{
  "n_layer": 9,
  "head_dim": 128,
  "d_mlp": 1344,
  "norm_place": "pre",
  "rope_fraction": 1.0,
  "init": "uniform",
  "init_std_qkv": 0.0189,
  "beta1": 0.95,
  "lr_head": 0.00624,
  "batch_tokens": 65536
}
Each number is 500 + 50 x the weight over its row's rms, rounded and kept within 0 to 999. Layers, rows and columns count from 0. Numbers have three digits each. The size before them is the row's rms in percent of the matrix's.

# up: layer 2 MLP up, 1344x384, rms 0.124, rows 819-878, columns 240-287
# down: layer 2 MLP down (transposed), 1344x384, rms 0.0826, rows 819-878, columns 240-287
up819 078:566610492507492521563515511530478563381585610504381355507502559467494511377530521482477586572534478499502568453511548500446470505457476560537496
down819 089:528473538436524548467505464550618447514519490606504471411476555468543457452498494568444580537495471503521448493544539440540551503406480571545508
up820 099:486439521401500502487407471363432488485419466474564485474554496417426551529556515538515466527514500531545508495483554511493507471464514523417603
down820 106:498459518507470514495466492389416518582497561487593425486457519484497532538472602472438505482455581490509450424487435512503557559466533513424583
up821 105:404563566447475463528562555433460447540437473536516494400501501435462545455514513462573470445444536451563505495494466490448496454524565478501481
down821 102:439552546478447523499494520510487445486454500573508516488470461481407524512541480491538536532521502431539501491498486499542518521425431543502433
up822 098:532511529516404603418481512494539590560424503429504468528536544593493534494501370497483446572577511530516533561511519498555506429536481563531529
down822 105:535555478445356541447413446425544485571508609467612515584576475456529532502511436500443467564562607464466543530480487572539562493580470477384498
up823 107:567594568438517442425500463563522385477489530453483584488540501526517462469563506586427451498519463377478540585504461457502590467496435554477449
down823 115:519515549541521481417495508581554467565572540470388510459536558486392553472552438540509519506494500427490518503499445488509470511478523547465467
up824 099:389462517518576515490487415516517634437512518487499482533612567513466521476527528482522571475438521516419519528465508527509519459453493449476532
down824 098:490430456587559502440458427434530507516468470396491505613614504559478458498628427565488617507549508471405502500490465519511469406430483535517503
up825 108:528468524602499513533513420502470503520462504486541569551548522485544424499451493479499441564580566537486593541526439545542545595500526401530397
down825 097:523469502526448559530510531459480562537490538461497547549520412469490494556456479520446509477444526534462535452494519400493523493506549407489500
up826 103:426492506498554526524509436493523530553446463518541492523476470510481429592531595510521508485459519495532588494620591504445490357547343454506390
down826 103:412517420449623564487532395535540488538441468425520548491493389517484451571483592478492524498501495452582458487551453452433521493534425439443500
up827 086:506433582505555463550587610573592557414537514471506542438437499443546534460497525457456477515442559577510455532490482473485474435476524546544510
down827 081:478465500522501495507463510411535562514512503563463450564499490552489564521535575476468517571419512588452437499543491535617456540489431413572514
up828 096:453477457559554471461411522499550482487443490439507470545484537505557471471447425492581440543455523502473553481509466470423461456489481462442439
down828 097:473495485542509494432453429504503442466409435386587482565486519540550473479428437527555537555469480521494597540546520503536454453568593461423482
up829 106:413526462448662408497537497537469467469453580528569486425536437500573491550560472522390498509466439553494477491585491481516554448463450573476462
down829 107:443425489557647409525538518607434429558464555543565479487494495438473451598554576567450507482514506552494524466601520494518447485548516520510553
up830 106:561498520531510535545419536471527454532492541513547545566515482419473589527518581450556538509589464488388493542557533647410403452479560570551556
down830 104:519509536560462489510397494456437521536433425486518440445489506518540471485490477434496547579528437532385485551522494534472425515484494496582440
up831 101:515536461539460532501504463469482494576493436491469509423393478544466549514529432470590519583431531441557544557482474543500549596466469426474493
down831 105:454545489482495490491457515459550502562464461386549488512460513534438590623584428419480468458487472490564496570558429511485541566484482536494459
up832 099:574533528482499557552603553499445422487505529503486575538498530504519447506578447446591411474437446543473454469478472523466448507524519592490498
down832 095:536485430548421468621574437489483476469494470540465447488478533561554495581599526557482503479356382476497472508446543542513382526421532567490484
up833 106:533499506465526523459554562529474371553473506520488544455551502464506546501468498478497567538450517543569551420517484573464493447483538449533501
down833 102:481466559471485558467553598519439478548421436473443410504565500493450509499571490438526545552495448581568528440423454502484437529491482566500506
up834 105:484522590504479441528499469476493533523556544547517525547531550460522513516525532531519595482431494484456570499517527516528604474576516504426525
down834 097:458516643560483471427543478516516537495502383529578446551548430479459454505507449530550509457490476515534545514476499450549564469564550523451401
up835 105:551518586541408488437417545445506500435436536576550481494486554460481488475536564541574532520529450559478481533481517502499393526576538469540520
down835 100:473498552464447472348502463488465419439550485451583489486480462473465594456514563559554553501544436486531454443519469510488482480542514435467587
up836 106:442449470512528466459570560431529497552502579515551458549525502469445478536512532478420452450618488509427432456563518563610519515433429435528502
down836 114:465476538578544481461519551511540466519509494553519547556519497554457494576580445504507484483524432534454480564601556541566548474547452532483554
up837 106:394504550464537440507466471517498557454365554577514508506545520484520432470456500565504606389491494521469541445559516541513455485483532532589465
down837 108:444488450477556459547509456482410474464580528487495403553557494481511503422516486545525463455518505508521551485502520561480495567458505565503473
up838 115:455520519435477485532493486540495466503513496527464547530454601508483421519496500558460421532476470534536470563537472537484525469416534462481527
down838 133:471506560507515550501474419518500523495505569528536505570469453496439436575456466489539535581464463414427563484484494522438480444422545536506478
up839 096:428496484505560418469415520567489495477444589596446476522496532526530486473515451570480504519519519573456462512529660403538520494520441510469570
down839 096:447456500551568390504454470486501441502542529526481394529590487529583521453503399551433570444508491541502498444537503391530544476524465475419591
up840 089:530541561480436431436536388508413461455544540426466507542403396483482503484522469473518472527499465487538380480473550587482393532476556538484499
down840 111:478518404408432579559389499495479515514586510539521501548485534471383543495479568445432591491520494486542491486421573534460557502569472429531471
up841 098:555424680502506535556522440527473548419548521495428506481467560432529534418529468561554466445564501568429534530560496396514613551494480496429552
down841 090:526517528434445502561461520500483476418542528529476496552537518585458482397541505422548449505461469527554373510487499428535588433451561519466436
up842 102:577458484549472446494625527551496505494389493456405520510528481679407596478524456469538473519556542483609514435458529548396560512478458512531442
down842 101:553474570541535499471583439526505492482465484423444516509454586528547649480583465566543439504493607417535363500517558547438526530507525506520453
up843 101:513524483495516494545470551493439516472511464508525526557403499493564481539451554463502468525487507486544465510534600561450597459460569539507531
down843 092:543573468541493480501567477593499523462445484478554460549486446570444497541485464408522447489501499527601450483564496477426545471509491463530580
up844 106:530448437487445545544548476544523530455454596506418508522471482506457538450456471525602458497561558493465498465515549440464507528451504473433525
down844 105:503489475511442569555550512440466506509475579489514544572505474472462609477560554555527343488516543512413455531540503491445491544494524498456508
up845 110:417543492482562477417477502532473624464391540447405498453534447445462526455521532456453539550495465485486506491514527458521488534420562600486437
down845 100:487443527319537513561552491512384590454524570445500497466494492544415577514566500520433542444460512478396473488462474546546525578495576567511487
up846 108:488478497413530486540466542506508528601481508476576455528475531480425488399455405558540594442627621550590491454491527540554492339427520422516500
down846 100:494519530436511474592527505502523513485549544488510466539539547486537508484488493429599509498449614474597501400536479515547448452485489444532574
up847 106:481416466547540510578526525448434409467530534481532466451562537457602482461468441480576537472508633425389470462485439411460492505469536434563485
down847 103:506487513532522504483473500388415395511509484502507463529425491504571530402512515571581510527510536492531498462530484471445493537474485510445460
up848 098:547538495467533447586452488595512566471490417513482451507509522520494478476474557491427457520423427469478475496536448566568431508513511422530586
down848 097:576502507453559527501458444549387516533490428452514420513496471509423470489462464584408441556436457517542454477544459552594445588491582387489635
up849 100:514451533504493446532458515514509515528494509528516624397502573563466455474481527430475579447533468536528449508584533499589521480578485520504414
down849 125:585450501541592525522463551554507441494423474461582494471472512530500406496446530413508553475473473512526447492543508493453598461524452460423465
up850 101:426504660522472620459467425578594506541491527524583431512539505537497479459468512586501421417442519523549497468532378530460462490498545513583372
down850 108:430421522587488487510484543522529433488464500542563518548452554447472455542488401589462543569506463415392500436510420508440542439522467563567444
up851 104:598468488373524482472477509510435604510614488518463554435478531536445526499483499454522457424496458459604518560496397504433593406472454562443519
down851 104:441462534572477519495427607673475518499521433450543467400449524516475585530489490465532475478410387504501390600393512497510533503508463584509547
up852 102:582551483504576478481488524456525422552453554458497461511532428514472446503506453429503528548498486475512455607592509529545604555489502480421565
down852 099:483606461471506516474554529524533437515448534494519444499539448522406422578517491430509489460496516385479559593568527491468583512462479497382511
up853 072:427513548529449423473493466543471576629596423490519457493494482543585460383354473437514552482493536462535532495468490407483482495483477509506413
down853 092:458496557515498506462486429489496541590515524554517562550514485439464499515531591514505476514543489481476482491471441432530569521512477458574522
up854 099:473515537520467488492519483465493544476583445498414527531497549378556473401588599416530501429560422548504489442421557566486444487479498542532571
down854 097:468574466484470494472540453516540513535552477526490515544534539518437508503564526403541503457501514547505527448469473526435507572441524524507552
up855 102:409530545473525498465512546487526545538554506520543487493488477461488507409508586407501489531384555462487461588443577537428527517412537496408444
down855 096:348469573543545411450472486474465518582549488544530468432509456447563547483463641464513545490474637515527522412459491529614522552487390478428526
up856 095:526494520423505430597528533516546555503440420553490470416600487466446530602464548504477525498451532405538517460512559533533483473526558540445518
down856 112:437530529535460517426502598542495486491574498470423489532490489370562512488436452563530475495555575490450569388492497456502575523442504464512428
up857 110:447557407500523492474565522439435512500489446493503520441526451480561490445489499435509450444483455493527606549520486609547506506432492485512455
down857 103:450507457402525446409534538460524455463511520506449486422486512435495437376509560508478411514465492465569593516545533471447491442472508403485536
up858 106:596435417410507496496505576479481419534508620501537486523538535577558587567533579460537504470598485477529524506482507606509492520586499472515430
down858 105:610535588417496526498543576470547494477501600434567544503579425481558483562479489415503536450510406446572446525553464464499519460634499524550502
up859 045:416486461555509421443510486588479496464461568479446472521446522520367467489503480533453530472420551444523496520525386515511487536490461512450468
down859 045:459510427504537502570506505606528419522561475482541476463510518499446589484487463529433518453435531506491519603523552571481503514484470472481445
up860 098:596527443427517505467558486426516515504478426496443540472500502511551510484555495454573461545506479532495512523555429475577423464496470500481440
down860 103:593599423432581500395475489459540497578513539501460488536460510488442486511592449417529490528482563556485501510428411542512467481541425521506499
up861 104:603546447568516511522561382412469501423442485553418485490472473453518591562593504521491501550529510514469537437513521484605471445518499578386487
down861 100:466556469544527528511538542452486481458389493497421433492507499433528538521567455556404475498569454477525501532483513536601486455501473505530476
up862 106:521501430523459375499436495447537514408490427444500495527473451481478472436448425530528441490464452614460548493614573532416530430428475476486516
down862 106:520490336507519446467457449450535427490586439425440428494477472413453524446475457527595495471410516544484554481466532514426531428505510481432505
up863 103:638445558544429610494532550541441465540527467482503479495528468611473462500524460504574429558393519429487561462514491440581475542452517472534448
down863 105:538461524513508586488532460506462469472460512464446455544545456562499522558551453513527531540463541511526541437493499509565469579451547553478480
up864 095:457518568511462503504596577419542480532519520441455455499549551505561472474447477527437530544464497582500505497525562534491365510512457437556576
down864 102:526504513531466542465503488475540457494504451365435460535503511432529430455462478513495522533413534551487505517514509511495465501454465523408583
up865 097:421495562505533550436498499483430352461522517506503549403601481497484521468473451525503515425539497512557433587500505582493551496401430590451453
down865 108:442502564458483567477514519466546455502408444575439563490482373545470487456518404392452498464506525542642496498515510539499512511500571453556449
up866 110:454604455505499516462430435488542437554457498509488539528527553537473498517630469574530500609471453459493467548476529512469487527523531567492556
down866 115:535511460450521577432554499522478484511555490466501383478448541540464501561511534512462557555442472433463473544520479478465541555557586516407425
up867 093:601511464547464437486615474498479422499480440495582484473580511585469462445419479514530432579475497583506547439549521507571442453515444523525446
down867 103:438492466466477464463501493534539617553455467475442444571607530402455490526522507569525478510479483461504583527572526498453540414505437519490454
up868 111:463502556542526476472523597465505432606499471589475586526610539514495512355532533528527499503455529480480482483440400491412530443550520501557525
down868 100:521536476428511432517552553402523539525549477532603478536512440392602465446481524630487572505491458484472452529521511451498470417604487569557555
up869 104:528449461512385391536392453428439560573544456527459499441533551427450559417449565489538588547547574475444535445482511611506470453542536516491553
down869 110:437571480510547465453477473503516514415519539489493428434524600478359484475447526502481507503465443526456495585577521495515531461549519494477516
up870 110:456531555523526518515502506432453583433425542567464611497404538491493466508597424432557458511535479456450469484532509457417523495440438454466484
down870 105:504459507506462488500472454522482499494484524482501537529439536521447509482553479405634491558553532491462397487468540491534487546498389551531453
up871 095:533645511583443544452472520454507418482461541552429585434477474474557426523524554446593497524503510511472469579492524505455462473454503450492489
down871 104:486542477498467481469476533507520419477485505517408491499575428469489488493452550426556440555521467430457472525569430469464453450528462423418469
up872 113:535487509449553540530482543432441569635505556519508532447538423500475535447529474412566481587525473519494586500573487553400466399496438536538460
down872 104:580553517448511406425460453413520499554527534492518568492509493447539468529471431489591393534494512475399473528496480588437567477506460547506558
up873 101:520484445550549435550471489409424564437506536453518491447548522424509462469498571473527423398542508561588521543424518416565504450536535454530524
down873 111:527554511570564475570548518448478433559531551522535537509534496431449559602495475523465566483534546517533547410513437430560581517375444523527550
up874 092:472578587429581498536500481461556497546463480489453444453567514493452565587486432552538464519498557474519507603474562511479494476490445499520462
down874 097:544478528499544490497428480375599473512467471533603428599543568552506521489552504451513482510477529474544485483543521464450534520527446450363459
up875 110:510459586466457427492517484437546519488510554375466410487499444522464429499448547470457483514418494424500383505561554551581506512482507430487479
down875 115:512575461543484433546400480523444502452478521473533456463543487497349585578448477505504549498509493528536509541531528418450573521430513461477511
up876 099:497499512478547509400417587502535543467491489490588534422548462445470461464454464512538477522513540483492590506444467508445475535576433509443511
down876 099:502502473434509493469485517402642490505483441485539481472557532516492532537504494485539493500459492482609585540477399538421492570567519525501505
up877 091:579430588512426412490542533491591500559452408531411478476542524515425580412630458431544511485376525461445442453557591495557540568494453475501450
down877 090:529423542544416470480471494465578522607511469522530579493503513512419512498528420433594583472487537543502437450517587429508532578443539523519535
up878 108:489470633562441394477421530528400454562493453470417526531493495498475501532617615510450517471483504483453544533534514571502525398474412579532464
down878 097:532478518566510459392469580537506492434466466434461455517500500525574509533502581522393574547383461411401530515487491487487567458537438476523526